{
  "num_attention_heads": 8,
  "vocab_size": 32768,
  "norm": "layernorm",
  "norm_eps": 1e-05,
  "positions": "learned",
  "qk_norm": false,
  "init_std_qkv": 0.0186,
  "init_std_down": 0.00439,
  "weight_decay": 0.16,
  "lr_head": 0.00364,
  "warmup_steps": 259,
  "decay_fraction": 1.0,
  "final_lr_fraction": 0.0,
  "batch_tokens": [32768, 65536, 131072]
}
Each number is 500 + 40 x the weight over its row's rms, rounded and kept within 0 to 999. Layers, rows and columns count from 0. Numbers have three digits each. The size before them is the row's rms in percent of the matrix's.

# layer 5 MLP up, 2048x512, rms 0.0478, rows 793-1006, columns 192-255
077:522504578476466504601530523524459470526403372524505475518450425511465492556532511514467459458473496487425517487565418468507522473535518481485502460567517489518490506499468584539511528501583500
096:515536538461502593559497550486512408538508457442521469463458433547507452491557502481478527514501431424525498541478443509535534532535452567476495428503447552495505460494475488537523461443527422
078:535508491445516535474412506488449477504531497582463534468549445531447476554572574459501468529477457545498537460453529499492480515497510495534471513434518456503506537577482419534458505488544350
118:487493553491508488503487529556474471492538477484499499610521559493510506522535524465455575561445502445467492522524482468547473502525470459426506517433521469443508511423535473504440543414540482
082:521481498499511494516514581478530482449446498532459484475480546503441488502530496499542470444461584517526496487447546484543549493462495572501479543579453564484498467543517455490498571465500481
116:531587479443408559524511458530492449497492520491557509480509507479544609525544466463538502559479553512511502457441519420431478451510529536471389486451379481498503609526457530500515532492531513
087:453551573477454490536553469529519516506581471534612428538465485464486494548533449498530459506514506570495431512485559426455476444539514546446490495531483482524540486483501481570530517524514465
095:499505561440502492496499526569425465475534535546555442512549597470534415439484466492461558516521482551492540469531509475473507489474539478502494528417508549464510523476519565481513516489486409
097:517520511577542550484516529498530470553471454491524507481527519522450453511532512537513493560497474513525621483471513464467504499510539531495459455451507506478510535480506565479482462505430482
095:498510488527493539545474546528431552505458551463558493531464533423509454500498475433553532568557537552503503466545488480530443468446504436462477491542461427470505526589529558538485471506484443
097:500516510581412529572442521522409529487466521568529498509572613585504534567485448491524500498501509474577546440550410444447464492565499503494511538472434477451497515453508501457460505527507481
102:501508466537489545509501577452454477506430486499470459466546599494470421511543567480485516497495561489502563466523500458487456468586531461521513505449507544515514509521519466532503487502443518
103:516483542540526493449423454467499459520526458464545547528446546552511538481494487539520473501474464469470535504471561521444531473535499505484450521435475447484484494595554494439455519423452471
095:457445410507548527510497486478520469526518437493475472473457497565465436486536520513557520475550533446468516514557505518549495475451463470441512534532518461550461484527445541532506504487469503
117:527540509508480565500541503451487543493566521525532429452571520477540608514500546534580491572468479468566527497561519490567489476556456514490583463552475433524513410513452457533538499504541510
110:557484525500524476610455529496489464559502531532525487484534439472524549563494456538560505534445443466470489446484488471460518512529494527465504459491563574480508500486489504486459566470552538
092:506543554486537568502506469423500505519530556411550477453470482527496544500510499526547528489533471515499503489484554512494453461525448515481427479522497472489516548479467537505491462554524438
101:466496527476547558484468514427525513450460462482537521463573509422467504393549477479484567507529548545447543419483543479465521497440502519498493525445404531469524425495505538422454519455492381
088:539535471473543615504473559387504596556593513492504399487548488506502514450454511529485531518513543538550520524508541455492507553524540582481411486457451564441528503394497540492447488491518434
094:552554559395492516462546523550457519505514596556473436441529523464490563455488438463466479519471468580519521471481498521568467466492473568459539554450462487479504500469464568520440551441496461
079:495553473505520526552455568496507546594466489496605438584504435513501434501524525495545534471512519500547538480561477458491494573470523521565450521551468507454553518624541548518486472517523478
111:542502487468557558480503535466477436462459557443502506429505492529569502511497474537577518519466445470517499538568525440488501477509514522494518513501483516408543526451488568558533419524547507
101:482515509494478479518528465509542546513471453514572472567527507542459580482527490552496526480537505484483447434514521499519463512501412551445455517493491434452491469517499513553498535559512549
114:491556575546507503497509538557501464491436490482531535529502521441511537571563535415492512533450550531540455551494437492527548512497468602426535521448471462362520487527495522551495474529464505
104:553506616476551609517470498558390435543531449481435478446442503504458435492546497509516459570481487441503449478531602489463477481530523480503470484462495532458486538471431550535493469496578479
103:508502474464448513517556451450506521533513518481485476480515469565455524481498542411531524624426499506499598472579434468509413479511464481390507429480502390528514504460555539510506541486572531
099:575497493535467498490545498522459470538524518477538492481583490505468483482500511557553483569498533553466495473489523495516473464514447509492507475477494510580506501497521529514403587478475484
119:500513533499578462474556475486467483470546362603481457483524531438518432495480542469461462577516498494476522500505538529509462490428449563486499540453505421542536518501477522470527509510564494
105:401473472429578565538440461477521513490532452456487480472558542465474509554499539465549514454493506533481484484495471475513489498514430451441531540463464459567437527541494442443484629496507405
111:474517522467500539504494493502468474502565421466463533515543507505460482476580542469484430507556530466560494526552535493534420444543494491501467534554489437415513452540541489498499469458555426
106:543495491490503484483408520507499503488418535544490446505536525594520489485523543493473477531526436463510531434541468473406512525514489469500530490390546587457461460456421535491470536497508497
099:585498473475464498505532492505464458562522432509510549484464497429484444512542485457452459540495411448443474476515414461445523548457486515488465526511524465431534416526561557420525550481556475
090:538487507475507497561490527492519425509600464468557511486568479454511490418520550495509574507577472527598446574451585449500466600466462575430517476476478430552481532520485497515415463538494479
117:448457593500540518550423515468444465470525622487566496559497506511498439452477435494501519471443467532545570531499567448504460430466538522449475440523549501459520524462499498587487523567469377
107:537516519511494547514519503543426534462419577462534433517481544453524547572482559339507501495533477438527557419507542463485433562451408545503532500497480556464481501516572550550474453539466462
112:523559551551505513495407514418510569513509483465504526477521505476432511538509549522552408423464556472537551519523523509525451614400522515474442455479523451532488457558471555525462503540549488
113:529509544485529477529494508466493532515494575476524503478492556447554523635516479468527491485413502455512553495574538476543431454460462505551431456522529473480523497507510531478486497467534532
102:498457550432513469505483490480449433503501464548486477533477546511478445562532476439445551478406522498539539493533499454475486583558524400479478538483503493487523525469566574520423583517529512
101:592517524449511463448462484499534499507536471545482543479518466499504475460488601517506463506558518521405538552538530507517475500479481446513464508547475562473493449540482558572528485416538516
097:500531525500501482528444549420530535503458564459522506506525419490484499452539458515505586529516474468508501409448444495500497565496452538476535487450465514519513525536520494508486500408557473
087:530481415535440590459474557378510457531492469537436530469429419554448499491497525511428456494510440467519450485536573471492448494517530494471469531466570521519503511552488440529516451446401495
079:484478502509525502529523494459486584426592518479444469520547560525553536528501482515528465535538532473490518485531561446448384480509501559500481510496421482530476444474531481501444501565438546
091:464484572510470489497517508448440462474496456528589425423450506486463477515537506453531532533588528486492511403460555474459405484528391522433462533485505373541475603511497541485442519536469540
091:524493513469582497512428530478490497522572430497507474423538517469518486488548555534479553443480534506534503540456467502469517518486474449509463581574408436500466466533563576486458576470536520
115:435514481486478583562463510470438470487501473493514522448588501435505503496506474453516533498470489515555508451486502472503480485552486526439457386455414446517499475451511540540465544522488491
120:513492588506509541509505549453450514501527440462565426522503440442521533525549546415521596515537510519480512462491463502494502504487483454485380462460423443448482467436498495474495471463570532
075:475533479551460558563452445540506562600505549494549426521439452522512544516515540496500462533537519522467538449524510510479513463511517466436469424533443539445517500536415462539512425452476466
105:502498409469524456588495431468473474499503505544563451423507443507532466488522479459417487443435501602537545532490466440427467566531387514529519493527460484469512542505477413532493489485555502
112:521490503500472515523573536484561528470466558555539470448541503481518519566523451569453514513546494499493582464536570427458563586516521427448472512537525545563544552482467512504563499423491536
089:550577509558530539516502540448494587448365452514498475519502524499509497519494510447528490511551458465528453504544477496473422524460505513483480444442524528470508493456522478480502432484454494
085:499465470511465527522544459455477519536414427446443506468543536523486513481465533485501479602488435457540529482527522464460481522481480518523531500467472471503503468559584537473439531453470598
089:435535572527520565561520510487428508474502568447498504503463555515427473490513475531502503484456518504494525506531538479506498464477544532464511450515450477441517490493514549522510494519577413
079:438486509445490496584503442519463519449480461517559514487490501572415506463547474460463460475508435476533547403486451498462487493544503479464444492470557477544477499478522549511439537488520516
091:441485538458529578502511499487573433568523499593571541549558500567495507527508493433448446538487481520510521594592587426486492524556511496532577519488530452501560506500586464488548496519485526
102:512545518505476529504517526453466522506445503514546448440528473477566617481491487483558542496494484514505511468530515477514489511555451539466492402495461525474526539459496487462480508498518453
096:487484520508500550509549457482502423460481501563442509422591508453460549570521602604559469454531560512499486524520619436508526492526549501491499499597444550479492544511492458516489494492518443
096:508526549496612509508588473505502521462532509493494475510428401415525483521618576541477447422505453483464511472527532466527433468470565501472453504435586515515482484539439421523502532520405552
085:488501471533440458545519544502530486460523443524425486524547539482441504498584531470533466556528539465476473489497467483506507476548543509517509518528444617507495468467493473503493518545496516
107:493535494515517522474481469536442479561468508521533425499485520531525530446519510471491527499540465455460475474496551497480509469498488489523434514493507542462506533485451478538548488519526501
103:462488503448480559481465490430469568480494481529489513524448513434426547570522472577573509507391458428427525417550558466506458507487498501543509496468536529484488478442498521513466550452455512
078:545504511576473545546521543539457468504430383551454446536518440493470507500497554472529470527559536479509443536489439491433464488533463555400493417481432446513479512445485498495504457491466527
094:510493455502456476574514558515484450537490488505541493414481474481487511399521466516513577588519504488529538477496562500489510479492465501481461467499512551495520495538527472516469506450427529
083:449475565496453492523463482476517556516517506559514467499496509478550495531531474481451526499509507499504568478535452443462450516498486475401436488483447450499501501469461543515481492484485512
095:429521489439470514491430507444480511494543493488497496458481505466513514540596535515565496532506516520519531479556494474526407431590566484524494471440536475486532456463556458528460580549483558
085:491517539481528487477479534474538503523541481591574418520491466475477478562531557463520464438476474480578494525486571477502397494506450528461514504527534427549516537607521500494534463518462540
096:480505488502539519460513469428514483519477516455530475383527485457530527467519523525506631489483493500531518451483517503509508514516469469499494511547495551486508514504389543437461541499621489
113:540528570445572631486506519474523475480500470515530501456507488476494508513499612456527561509489469490528493524593434472483433472488497529498555461541495429461525518523500468578572435505592481
088:499535482432492559491451524391460500509548497434480451512520496524484532495518553589555442535442469519457544481417509503559422473541582478477456477453491485495557494444476498465454498599552476
093:506470493528473539457424563496492444525508539543467524514481508517500465491558474470474478485462516522508470480540408504506448506486523436440577553475486487442513478428510446548465524432439520
103:467497485484577499516513522485535503465479468515503442457530544469501452488505517498516507542493533528506575441544489468490510452536478437519519513510535511504511540449528467483450672501590521
108:454506422442583480480476539473467511499516547515488523462560466447475476423525533496581514495511472467463482460476567472481483535511470572503503532412459508540496463538499499512519481538610493
118:488537504504484525495522504498500499496498539527464478519505500430541518532555530547497519515499462533571489457486529507528518507530460458476487435547402479513486463496443488515483501495504436
118:495522516534456549507528502476506489464554432583493512468547521451485545525495568523546480558521516516501480531504561453541478459539438541496495486473455445529531474526506486545525486551493553
081:462488474508478430555455500430482528477485628477511441539519546536413438493472571501529517500497513504526529514540433477445438554487526549469501573445511497470465528491478474545479448508461502
102:500510518466508543546501521440555502509433537545513401471458509459556473502585488417507528517477473520522583481589483442463467445505421501432428534465457479452506513432512510507499546445446497
112:510553535570537524555411567416479511499442492512553506460543525561496522486565499463520480464517446440489554471525473463470458469557525506400480462453543556473479506541505504566440530494526451
088:471455540549447455505512524496492521569448484524444577555505509546485415533503540417482481450484527478557587567552557500539456558541559455473563437536542498463516461497489530535469442480524511
096:468504471493533511487440486466460509489539447505511428517531518569480541488522514549573507561513427516476481488495557529526532506573411459472485562478536422513455608466457448496510516527507493
116:506495538565531515532493587460457507397500486513446531423548554465443487599509533505495544495485518484448587518448526470511477446470521525496478536428456513486541579478601548474469457542504517
093:459501494482515524465561506445504549586527435532490440496536451569545526492547507541507509532564481528492485517433565447482476563511485574507447466488464499529525466473461465554482484515455489
084:408489492551547494522509480484493551523490504565531412515525509569499495479479565537539498503447582461494545483507542424485525525501556440575528538501481516508497494529452533516445446487522492
099:466542452526520499505536443509530479481487428511502528477484462508473486512559443502527516488444500488479506548538486476469463468445489543412419455555541503503550504475517441478469552466492522
101:525493473501447470538545518454448465478492608456441473472528539518515555522520500530576532533483461519503470514497507482531405500572442541501461468513490457511501469475551557548482487519496476
090:493502432464524546491512475453432494495470429465453491485448521527592492529500462535532528513423562455527578486547450503543482521520539490422489549482421515436490482465526455486461515443501472
094:515552485460521542535478537490460516530501393429449495433494468529499433468531513482492434488479504480487586507521511497547401494583553486534477498483561480608488459507446511551421533506517558
081:524521500516566542503533499417399504534443431471479495505472533521582489574545455533547515518466509545453504504493458511482558519489508485522479458496460498503485440421544391531491571501515463
096:564499536479527512501548507552453509481529469586460464538523510562498439536483525488490525527509508493490572538516492434466425482492495587468551494515429511542557494474478513510448466525485465
107:543574544429485532486540540520426563455507466546583447520447523428537433500486482484479520481509539504545505523538512452513534478469533495533497491559433529424520439524486505487566505503511424
101:516517483446455550576494547481447558506428508526535521477492472480528513493520524477554501540576502413476453400515434488435495510525508472407468445445452503484476551495473420488457511483534440
136:514489503464519517443466556439465500500528494432554489451532522472415486433492502528529538545466467488455505488504472502496492512516484452526479477410460533508448527477504551466425489385527439
097:476482473465529518605492521464549487531458560506546495444593489439532494518490535476460491510532492552470500545464488494486513509466456534487497498494462583546487469507459489536462501444535474
095:526493471510490553523481489437463465518553505536483504482557487506429510581487512519472509444477503464513476527545574456499432409560574470457531522505498536509487435432484462481476537536487451
108:430526505417487513530552484490468469580524468520505467402519454506550514502524543525429503565551526483517553467503499485456492493555504465491494426482467511539527523525435430535499542553551520
116:488505520490580578526474509509509480453449470471504404457434487538462527503557519472459504495451541542531514530531464489457494470560423498433524475543513450445500430396532549531508514487567442
092:532495521540429529494462513465437420506540545578500501438567450507475507541494505497497564525454493484480568492553587501480475486522499473514577500545494416484514566494520491537375488408476490
115:558499539435553503495512559483517538472562485511593483567500515435545472552457442499462544534484507472523545489492546440523492508500463546500504473519518455439525477504539497514442506513457465
089:582542520429490555498471537520540521559454578479507513566517519490520461414492495483526505453490417436537539484496444498502528534449501553442486502489593510432529539505522488525468470455527467
113:468467471470499476530532490520489582545533470568520425517528543494547433562516520464455549514507518520441567516548487466506442495541478496465524521527479547512498479498534534642381576530489430
113:472529501561504493533455509498532459447505509522536441487565500513521503539536414506512500452484518437556483485519512506477478453537582533398495517503513521504479579505405448518453575513499514
107:474498522535481504471448535541500539501441540515579446521547547449550595533536419583536567573573456450495515417474498460440511544499461472519459534541550481482469495406484531550530539476488496
107:463544518545524578514520473516527529516464504492495472457541532504454458557477502517500569477479379550493549523469499430503488542506369472492513509544436479550530578430487494539539452417553435
090:509525525480482540489517502527558473476468463437586440499499506424545483503564514517520476510485589466477488554483523458527497577445489514552469550476454555526518475498513524542497484491457517
088:475526504548508615472508501479454511562519404517526408555465524472502427502492543528523567493551510583497490525457502484504528492440492570495477393530472465512537441483514501477533489537497492
084:507532458537574648478466518438469534542471581444496462421530508558495494490516504527440501522482490565515499527488488494483498534532538510517510520426496481438582509493577469471512504549562444
090:498543527448503498554482553446446512516530503570553443513572473456481444524544533499484548493534510384549530538535541523512535627581515473494441446519500525490515483569509473518572475511497500
101:511528512525499531553449537526521457482518545521507531466495543489453524449521480436486570494508549562521438474509434506475536530521474483430515513457469573601514530402515434501493416406489445
083:509569508438499611607501421419442514440527438563466466492468532553527556536515500506456486529463505502503503529506423491472436446486528545438435439502443494556510496457516445511530529502524427
119:482477465429555529495446514527474541499539611503489505539561538511468479452555519449571486507474505572504497504464459487492459536503502561516460482496412450474514478495569532537453624471538443
098:509444557524464511505448494487498449527447543510501468534505495542420463481511475440530526516446481472470508477579490483511474469551510469468594474437449524401485471507492571524458450482433492
112:515547471497486561633540432524490425479471479449497491432506508441514531496572471444487552543457508471544526546558555477503438484571512549321538513470544506518510515466494479496472529414542476
092:463478540501576492507481554465457444468576497533492460449475472524492447465538502495465482493525521466525484451518566513518468509475405533477462557491525414502475539457544485543425546525483492
110:543524519486503493499543579427380463480601567455470472446564453518455466451481561552506487530452488500461546549498552512507414467510530496521547530434492485531532552418504509424402545502529478
081:517498551534459474565512485486417493474438497512488478470576521530422541538561435543511498505525531404537527486470441494474469439494460476490494516526494558545459480465513514497486491462557504
112:413475505573571523507485475492501554488560468515550500544474541474476462466565459454518502483512488464520476466527501484541467516436482542458440507485539521511514483503509464584402562490490457
107:519485530496566522554525484562472524461419523549570456482530461484500625515584506537453480512534483518558550440441484452448495540507441573466497480490533584550487512508499571476510521499514419
083:506459525457586553573418582494551469526492421468524485524532473484474436480566530440590509558533468537510463463453505471505522553515474532474480463428542503565457556510586466528487484509494456
099:475544540593456607500538471452544510533409473458486422479497471550506573493485480428480519530483431517578498493470510491512470509524404486404537436505480471518498524506474549464495493467580440
083:461525508519490462524473449442554555553459499599470438512460548536551488467575484500487555540414545482439569468596488504480495503469487418459529512454424541432512461472449480533477471405521492
077:567535509495477553513521478521488421504454489565517515515468448474502474566509492529513456548473458476456483464532499509481515446522490543441518444506548538503519500442487451553526562461461458
109:519517488517538526523506572497486563546504476518458472500547495500526475490508544399521547595465462493505543528519481489500533508459392524481507475530516461475492493413548469466477473458499432
082:474500511475518472502506490472466500461430453597425486553518582489494450481514449474516485527453539515523505455529452505489438488576480461497520507412423438549484508443475495504539537503502513
109:468498605500482474516516512513547555520538473573462454481500516456530559583523488494483461514496518558554571445506521456491450495505459519574503517484515488532497488454483534507520511509469479
116:414462510486444510558447508468475498497535499577609515486608548520516481468522509465521619511467512560578528460507497459475507522514541487478460485560415477443512483486493608518423493548556445
098:469481519528479478542525492435509463592457501463493451499474487504496447439529547475518542507461461512528600539510458490541517587451469522510564489531478485437496492533494497512445516481518482
104:490482497491488476472447528436412486513560545460521490514496488521475527489474473529497451546398592435444533521516535514522426512520541424465526489478483432439465509470467523485380484427522498
087:496498495566440494498437480466574527571483537536465558500561450564455524468534504442497492477431519517492529487534481482474524494524447480443539466487557401540527518464565436506527562471489607
115:551495474468528603524422577423567538506541546545519493410566533547535490505536547448567570475426461486561490444495408428480532486472501463514520501522535506361506530401532567502467520511567483
082:536481495482548510560428515447432411548434411498528470486523436603415482532563567435546457404474471452500561478513451487484533510573453455539495502492414467436493511531524514516531489483494501
102:507469500522470482492439582454513550547473495505550534517567546593483497448515507452540501484539523559493530515512544491460467512460493454498530461477428471425495527510550519527509447462483512
100:501510486442476524599452485502590506472444547497502528467467531501466486498544506326518485460466486468489530552561485472490490493482489564477481543496490550481477524519489452508581502502533509
088:514464460504574498530434522427507572592518467434499506492482522570561436555528580464492541399529521519548592508530466515460485520463528492523481496533495485460460373465510536488458461455478464
091:454483435472543469583511480504432474467523480535479509506496540519436473491601508463475448504496582549463496548519474477427453437614530567509531485557419525496515449488532472519506619449522501
093:507511512572534552507442541492544489471495418467440528552508486449467526471557493557439518484435485469511464460451501480527511438584494475455514503465536481482468513452522460592517532481485504
105:450522535540518570480444572457473523509490510542501480471506478522438509471552528472531493473535510496539464518527543540526454476525485500506477469496515493479484476521573532510475533443464498
101:420516538552565533545424544492564491503561486443581478513586567508478470403575488458581571467575533609525467529476507492464582559465525485419435501528450505524519470504501508493486464442502440
074:470524515479529544545482533435448501471471453381527452407560497503517568530554491489500487486467511476511542467455409510500462523564493493494483478543409402461504536453566523527482523504536486
113:494492491505510558467540488406520518485472448449517507542498539477490520541505504510480516513460468522490538464535500479532495497416504488415503538506492482460474508556517468459517530484575485
108:440542423411463502495470541502546499560557444490469487434486506535557528481526500528562481545433455503497618457468495505522445509580408472453457528463459442531470560541475521524492504471511519
079:520510488558531517517523435473491497468488448476444521499501459452523556514459507522488448497465484510445465519513476443537513444479532525480559485443507538545453453422566395484481551485459491
091:430490490461543538493529531377512437506490450507522583465570485463508462480506498500490498501514472546507477488489602520516458433562445510528409431578492409510545525446524474492557504571477517
109:499502512527495506548472502573505451481442544531496503529632587453515522519518498463511573468488528493565526457535445453483564453508543547421520505538513509516516477439533503485507511498566480
090:471515581499567566494523488436481571460574493480469507496535529482475566501480504460569513498510567510493535494522516481555428499462512598469437463472499480484525489534498512469504504527478443
122:516481473502540528565537542533431496460503545463536483535525547443522568480537457459431583519426507461533470556513519460491530454553521444485496476475528484464507491464527464462452561425491488
081:489528594489509493508522499514493470515509546539531500448530487581532491545538460507515499494518488478456530504588535491464483505492434567498533500591515528444521511470573538545525469463547476
080:538482557443551539490428596544565403466533615542436540463564453531476469507528523517550503473460537535555475527405501479452527534588504513490499527520480501497478503468454443502528464495537433
093:467503517483610602514456576477447530476461452424467505375521411519515530473482525539502510511510486536514521500476477485503521478519455530512551460537524494451484523438537517576427510457505422
099:480516591536462520471515534442462496526534475535578491541518501527551481569482478471527577551505537499473589451464501414419450494529498533447514502491459444498519520508540484505526491502450448
107:526495545524442520558526445518489531533569538530586422569457491432479522446499459556540511583454582524511500483589537379510521457488511504463471451505400540427505426536439560524517516466494479
093:452545535549515495555467493492424476520501485452462476545505505547407435535525504432526495475570537491506519560554502484537469516499415601490508461470538431572501509501549536441523545413514443
113:526491499534516500544455514498548416537515450473550490527554450529435494529483552464520528498583484475511518532544506440528463545500575582474539390487529449518507560464540557559511476492519455
107:545473661498494528490531495452461514464496531480483407483431496512490583518447518482462488536507413544492539543489505457473506588468458488515496414464472542497490529471450572457471441510499458
093:492482469423571539462460512508518472532521566493479519459517503550500490475574497471484576518462413546511549482521554482488519527511517497541483513473462463442555516448474474575495493491542436
114:455478587461512521470461546523474433469584477586515499538598455483495470493509465500540513447497458547517493487544535510556485516464522482405496500508493476477545431473518522567444559440553486
109:562510525496443506493503465528494510552520495503476517462514573527471550478484493442448503548524455564521564474508482478530457513483445495484493466498446459444484569491478539555515526510507503
127:492475491504584529500371565471519538521529466512488467393505531517490511442552562478501512546446490547532499537540446465484521506472446488501538499480496494421480477486528526494418511539554524
107:470477568458538489465441488531489496500518539510539494516548493511460545478506497492519520478506547485481548486450529492485488475451497494465462506488537487451488503496429532495441497531507479
108:506510496546526488529462546518507522513441531445611426450477531522463453503553519467493518469498503512565534532458556484419498538489453442488485493504558534516526490466518513516448476504502508
082:495508556523527531571412509487471412455461449578561446517498464479404513475545564439537509454506444576486541408477436485488486496509488439496514487497444447493511482455568520558506562476473523
082:537560552487524535469507570442539544583543540525508478482532533474533460503503495534401580483502485480523499469467553527539478486428410510447354535466513546523518526440507447443495484492497453
079:426506499517449495519475474516471430506427538534489423417473511535495507517526477520508510531549491416469538486550489466540499509439464478513493500521551497500513489453410523500504490447515458
089:574515503532552481595441478480462529501496450565517468483523490563559507566486516505521431520535547463461577527584555490442425497539466556474478500489451458525535526495454527476449509512507476
087:531534545431555567511550568518515473540555514607480536494579513489435463520504527449538553513460472537463496536511584489551531512504487586478497510540453535526548444481497516519487511542564470
078:443483497496548553573470577536525541463547529532491539540568545423474466478500503466509483504464547553486462518464489509475471551496500510474507492514449524510521424429513510559503515546551451
106:494508401495513496510469583510559426531588525497449562505610582484466477459546432445501618553452430529568502514486443486484541470513473453518463566486472445512500564459564468502518523460555525
107:438515480517441512534530467450504491468446494517463455515505523547495569539601572566521519428541441507431548425470556491506477457491444509504447473438450443550485505471470521481521512506567538
081:446506471497470473541468487492599479597541507451478423468463421513545551496505493450521559506483494527531542536547505501504471512449522484503506546517502516456460488502448500601428518495474451
121:517488525500502517508520497506429465493442540526570476470499459512470513477493551497532444494442414544488551479484439491460451485465511539520468482433468529533474573428435532495472493463495377
106:520487529443543518516473525508597482493537529545588485526498556544499479450529525469518543480496377505551459484464479511533479513505420607465435481508484429518520516501527558530483531517530462
105:512542539515544470526507518510449555461482471459485508499492487483442435511495505464430481510514457442490511555474557509469526513485492515498506488477454454444480466448535613474473508436489443
094:533465565473457516461507527453508522501500553559473472520536541477477535503595568491533461455510470531503567562520510457506470560487489475537513509479538448448511522515551515570482466500545445
084:431475449550495472543474434457426512525519486535466471538445473522435481482493537472483477538516550473470561488571412468514462459535543577499526400548538495463470505482510542497505500475512558
098:516471533484462540498508492440493499484507549574599466502519441590474436511525490470508481388483458571478535532541494457487468573420511516521520447522455480529529501492503512553462498423433427
096:542512527484474493609500501491414439517504526541543505443493448510455487513558493409491499465471512470571554456529456472470509525537402493489558540492501487484503562468530542503538585432533507
104:506513474424509473470523476523509489569567463496467501464509570505466524431481503548511500608463480532590509519474561485491495582532455588520478461475429462530523540572474551493509493548490516
099:466482482529548550505421490515512451564522494520475535442509537489539426562464542517454586579441534468526512520496511449492541558524501460514495498525503529470539542446574535455465578512499493
105:566500509488516480500455517449476520552432473525527467488543528447520525492529576523529521564591533495508533413507461465447547480485523413470510461475449526535461516530440540491534511520528529
116:497531552491528526515495495525450442493466488477504418485505498512488490512604534516548557461499524516509543547496500472476505553566476445460483441487466487520512530474481505509544441482557425
109:533528476429556521469417529486514531444479477474575524485509524385501499480550518431550545526523476473456486464478517477482478491468481478529485515445502493498551493534527453535504527501520534
115:477509516474445407557502530384526411527476574548527506487550431470533406447492484458550580502397502488445554500562490475521500551528497503504517517459488477450512539511547443551463598500500558
111:524467508516563448604480482555459484456477471510429468448481517541520530504440470540411523470495352487457510567485527482511504473469486526463525450525475468457503496494548607534487488486512424
094:581480487577437486499542508512476548487445488472506488511513525541534614489484485497507570474606522560558500499505474480502506496422502493462438436481491518479462496498474581530499454423509490
098:501522480480532503539503472494422485558431505496527408465482475478542508516535479550439502451483549539489562513518533465478437591486506527483498500446490549519538467453416535485473470433505477
101:443521553525534568459432538438456520419510537467492461426533568485432518473586519529522466493453468488496492512474487501485429534515539489485492510474526453446519464544548480499459573470492525
116:517499546436535506492505500467467477498559498513505413500541496460493453510490460548531494510502527521464492502437557495474479539450547484479480526458422584440484447409439612493451526455504461
114:530535575500606524554438537422503491488525536532533506490507465460483445562481516508550581487465539561461476381472477493432552524470496547445450492488451504522501536489519581441500536445546449
144:445477463441514507504542490427526428468456499466480564437525460537418469501582544448544511499482463548529567411502520485490449489480459410423485511499473482516514559405462434553508443556488487
088:464528509513491538483486530489417580497464547561498488469480523551428422492463508511439455559470501526476531429460575454516514542516477458548494436516511437522503484566486518497488507492490499
091:490496474439537470501474491511451494472501551513491542494532504493513526474452537431516508506468467603478528482541444477479517526414505498542477428482437510520518541458523557490487459409460468
082:506518517462485580467478526426488498558496567472530483465512511562504478456480496481498541501481484558511491530460512518474488456535504500425515516500498502476569539413524468507500515526489500
094:421509398536454497537464524447572492498515550503455519452503549481468500491588525544544568581428486508561469428465418547510479497591420439454576469507497420512482549464473490549433564502461545
086:480612524522450533500541530541447553486445525527484496490518563476492512526538461531559475508476510494634568494533493507482423518515503538504470523490444477514534489468515490483507533474488507
111:537552501495510558498466562466420528463468545525594458499495516477487563464540515520526613530509446582488507603491485484518513461420445553555451443453424512425511466396471567503548510462497391
111:438454509476552528505428503498495452455510535494554522459517508505466519480501500525532481466443544516529493464492490509487516471412512482494466518540517500419490488414533503497504558509490518
085:440517484536477465522519501488450501428525481564542458497473511539461526539516502481471490438471505501434508494536459433511431442503447620480488479505467477536498491477457487435504523519493523
085:490499505591438492515535517538483436561473484494496446543496516435474471536469476493558475505485510535485477530558477441521500450529534520469490484491454477535529544511456504538476473515485502
082:550528481434528584528466546545525557525485453487488515531489496505511442523556473473469583524461458521576483534490441478464561607476538472482446515476462531514535491528542506481533508464547447
100:535466478507558499514513552479522502482478492677544496450563571462441507479520523509481479500586441488487449454414524483456522483496450498483502500520496527513478521531494507487542519529478483
100:518524520479482585517523496437505503502509481467547440479457502553542544535517570528522481534464555487538476486470505460471508523541433550528486470510420514477510441475503499466554543526483454
115:513529552456559507554490542551488446509520478451455480496483616553480517547511539502473529499374496507519483533436463488508489493496488531472521518472498467457486466474500526471479558489625500
119:520526554463523489518478512475520503512602497473449442552480498466578515500635478489484556437469469494597488472503480499467497532477513434441469538480499544460486431467447547448503532466486459
103:510515517427546516476502524541430431474464478499473507508515510554452469553508513518436484455436444464484476470489486511493438432538501516473488567388535428533501467433500552437409580556524506
099:533542467450501495476511573476579513484513554511459520498495537505534481490444550460493506530508529493506537466507550494437511514590557451482424547424497480550517482557483534562475460524419571
124:498540428503509480474524574505514444532427512464489502450456448417460492430445471535517579518504514577482508518470577504454551468566470449503522455451519574612500538491519475443480488458430503
101:472526515491470549534501509443429443494448570463514488484515489472503490430552478542518514587447512526507504453436509503507450551552522482502507548436507486493464487478565513453411628423534480
081:513560468490464527496502533456447412556508470534492537498519457525461481479587556507481450433537450456501477463471556526559502499442482483464487509475542474505516546537516465495485562440465488
099:482494549473549535504453529472549466477429424563487497490504504515503465529557557451532491560573434531497511473400530455448540512529508457543512473443475479462548511541557527625490547537508469
085:478555557535412476492592434487479552442523491615548398488484460517530507521511525529487550564597509536520504417477588461475505511514506503481489453455496526548533552461504582513492494507445526
089:552503485477466479553538430476447523530530453604526479531485540489499535459511494483521465490515453423511571483568521462461404469372494540445452480461444487436489519529461535529518480498517528
106:505523416492442458495446476477434553474545517598570481533497542575474425570476498484515550528486446489520567455452548461457450502537489453495474520488470443541520516532519518452475517489481444
138:472453541557509486517524535474524437492445463502513512491499454511477433465572511417493518450430467443473528433541509508495468613555489487503525443505461461466513564472531539501446473488424521
085:522486427510463502488500447462516503594398464542465497498494560522502443519525488494490517493501496516485511453545483496444596571439480485501494492514565590469476507543444486523460520453564496
096:435493513474529501495405473495433533519496499527574494562464433484515547534559497553514469481533550509519524501517506504442489553508409532516457475472474466474474467505522522477493500461522485
105:564496495487566506529456521421546420449494506503498540494509528514509518549558531514493533495434433495479496481516519443447520443630468471482470528491487501488510489489520507497518479488566531
113:460491576561501503505444545567511480512499476490507546533453523505477464571623486446479540483464516445520473477535553435520489486475503456493487587428573534478493492529506478467461503475477474